Weights of a small GPT-style language model, trained from scratch on English Wikipedia.
Size: 16 layers, width 96, 3 heads of 32, MLP 256 SwiGLU, vocabulary 16384, 4.92M parameters.
Architecture: rotary positions, no biases in attention or MLP, attention sinks, value residuals, learned residual scales, capped logits.
Each number is 500 + 25 x the weight over its row's rms, rounded and kept within 0 to 999. Layers, rows and columns count from 0. Numbers have three digits each. The size before them is the row's rms in percent of the matrix's.

# up: layer 7 MLP up, 256x96, rms 0.198, rows 81-90, columns 0-95
# down: layer 7 MLP down (transposed), 256x96, rms 0.178, rows 81-89, columns 0-95
# gate: layer 7 MLP gate, 256x96, rms 0.193, rows 82-90, columns 0-95
up81 097:503471514486523520520496480517484425512487482459491492533488495520500505469514499506486518474502467486528466483533493554535520507486513510490507545491522511501537493518488492549510479496468479545498516492476476486477476480457484479555545536488495456486502464497480477518448474502474518456
down81 093:511480496527514523498512490526489488456537501526485518519485512499452561512536516513549545520507478523493461470504491474514502520560481527527506513517493507453532492518485493512503507513496516505514512518503494483496505575480517552501503536516537494544517524483524543518492467551479521497
gate82 074:533516484464462466481521468480511536472522556477497479541472506506514514463523479515452481502512496503485507534476511506457465505499516499534520512491518523495419491487463532506456472463545485517488446511506529511509481468499484495514491515513513505496498515525516534496526516521498463459
up82 073:526551541495500490505530516496547495477522484535505466540481504505485495449537484507531548473513500508509526537505490482492528524549499503512501529506527503478484495482522484523493523503554511497504498500460452504526458497534527499531515535483493494511564536519472498534465508533478513467
down82 075:503465481475470494461554476481447534501493515471482511480509526498503485520480487480478510484467465479513447503475468504497506501461511486494511492453500511526482472478516464510499495547478479511444494456492450482504496549526493513507500480514566474484471500478511514470493528500468519534
gate83 102:506509485524496525484490530508540440474460497505481535490516449503490454513504498471494516506483482505537484526488530514492513483489520456504525467492487521511503478487487449478483532528475481521449515467491499502483522492514517503514505503505493446471495515556534516531482493537459576489
up83 100:491491465520507486517496496500507472524500503499537521482483555507446528521507510500501509482509484523510496494445520530508500504473503489516528521528475469455509514524494487519475456459521542484499505461514484511475453489544464505502530511516513511452494490537464487486546486436534457530
down83 102:518505522488475497503545463460463481495496523522524448497455506500503512525497483469509501473486440506541511499500540522468517547473463502505518524509501488496534479499498510505547462507481522472494507534518501520443494472556513487479523511463538449521469533500512534483503511508485497517
gate84 099:507510522504485463478528474486463484519478523469568534524505512427492529462478467456479501475511468486468481519476547526511514532487484460517477518535548539536506511488495509498494523500523507489502491490499477489517504498523495527469509521508486488463479490463540516518502480497511444517
up84 102:465490471522488514541492469440507494502479517465533543480477487480469517504482489475471491499496499493491481493517505488506476539507477471465560486501508539544524475518487532508487514524510525514494473481496469494509524584530489472555487492494464499475522537500509502480546466494495509473
down84 103:514528468516530503485520534498499465526460529494496488510480484499490468488515502530503488500518497503479493485484458484504521470533486503504474510478561529482528522477546509521492502502487454453469535514500490487469549474490484512451486452544502514544540504501548535522454476467486493519
gate85 108:554485500496556481509561496483506477471525497484496513499464530472483517503512486506507512442547489478523481496492472537489498505509472473486511506493479548500507499501495501445507517497506472489469517517528468443473563476500519498507490471513499508477495539497517499483464461463490457458
up85 104:510508524479539524490484534479450534472481516464467494542515468526493486533477515487490473453478500484524505507500511484465498472503505492495529495548526500477473519488473503500512540521491501530485513491527458461486516532533520493519476439519495493521485533451503507500560505564503499523
down85 102:442510458510512495503462503521518506500499518513492540469499510527513471543493500457508533508539502534506523457526505496502512499455486500547483512456545510491539513450486510545498497450502496474529493509455530532492485518463527524488541534483490455481482518507481526523501531498494483505
gate86 098:449485514505540480498515475490473452480487525518490517497498484512543470516459510450520501507507518483481461504525488533527524508502539495504483483514497483514493444491511466471511505484546485511451525525527505536482508516510491537492534470479484472498536516538539542495479452519474460473
up86 098:526495494511522475470498499479454479503482452458508514483501530499498504519471485508478468532505567532497477514484494510582499516518537485522490476504515482497519464458504510477488499528514482533461476520514491479512477492512495497546515481492487546527470542498537502466554483479496466523
down86 100:459491485489488512518504469531530536509481483531486514532518476478468468484473486481482536523478468458470453523473480488487505470493502536530506474508490535517508519531497546485479522491475495474480475531488467449488503508480504507492487544507496539497469431470474526484545541471501503493
gate87 097:546484523551498503481518509510505479474503504553525490544485501539475515506540458486553489513490503512528458500497479541487517471485524492465485515528504469462530461529506460529532501506534527487497481519483528523535539496505492500493457520466501487486472453491524516482482492506521539468
up87 094:484511487485528479491558489500551481474484475493462505514503489497475489487493513471490476521464524517506508490495509493499443556489522552524510481557530480431495511513474513506515471495520500579509481568481511514503497482468494478527495508480473504496502491508491482507496524515539528491
down87 097:500511454487455500511509523491485501556485482457528517497495512505516439561483526463491473527509459496481479479516529488454477507438480509497500522516499517537491499473516513463482508486483510464532481501506462477497497492522499512477511479477535515516519471484533538527530466509505446478
gate88 105:472510484516543451513554470490501509538476497492501583478509485489522495493460512487476537489491417479495522486532501501515518541489529507508490498504514516519510497502485474462524520485473472461517505523500522509469510481538547557498527479503518508486490483505503518480501503513448512506
up88 106:484483541497460515528490495493449455466506468507511511494461529521455504532488525502534495497499513501505504485496472522494464482523476486494551507549517433545488449522451493510492507484481501544462520502466503507486483490487483485479510503529476509536460488493491507524521497443498465493
down88 104:494493515480516511527512510480502503546520525521506521490462509496512527510519485466552497481519506511554469535485545486516469479520507483549493503477501489516536495471512505490543488534542509445531494546509538517498486516520551522444539511542509519479492485484522520496526524484479522539
gate89 103:532538474535532513465512496476515535485528539480549508517510542487467496451504526514468486524511453501538530509483486520515480497501481479489527497507521483495528442518474527448524498493514485513502516494501501511477535551502500469526506494545504537477448542492543488500505522528495493482
up89 104:476490518521485534459511462472516536514483549521487533453495498477507501469479495507499541534509479521534492528516507522508482492513573497513519471485497522481488481490465488513509461479506517479479521544476510551513508509550491475499531533509488509534455513454479520451489519504515477471
down89 105:532486468444482487506498538511447526494509464506510462454488504493507534472553483497477539539525499504553479515467506530531495512495492495537517483490443523462505496494481462481511511471504500529508480466505507495530531498550510485496523517516497477495495486509498522505492500552534540460
gate90 100:474472533507478513477520539502457553508499459523465514499476494485531491504479519520467510497452503502497498533506504546530490492471535496472484499486465502473474504520467484426491532506453547520496508488491528477515468535485489506520512466525510529538476521516496502475519554461498509497
up90 100:476491526480508503524516483463493530507504492566510510544510500482505520507477504457491472489507545491532520469524517562487516508521535516481514521483461458467468452494491503452511503509481514524500484468502517485499505547500502476536524470529539453514511482473500486521496473493486522564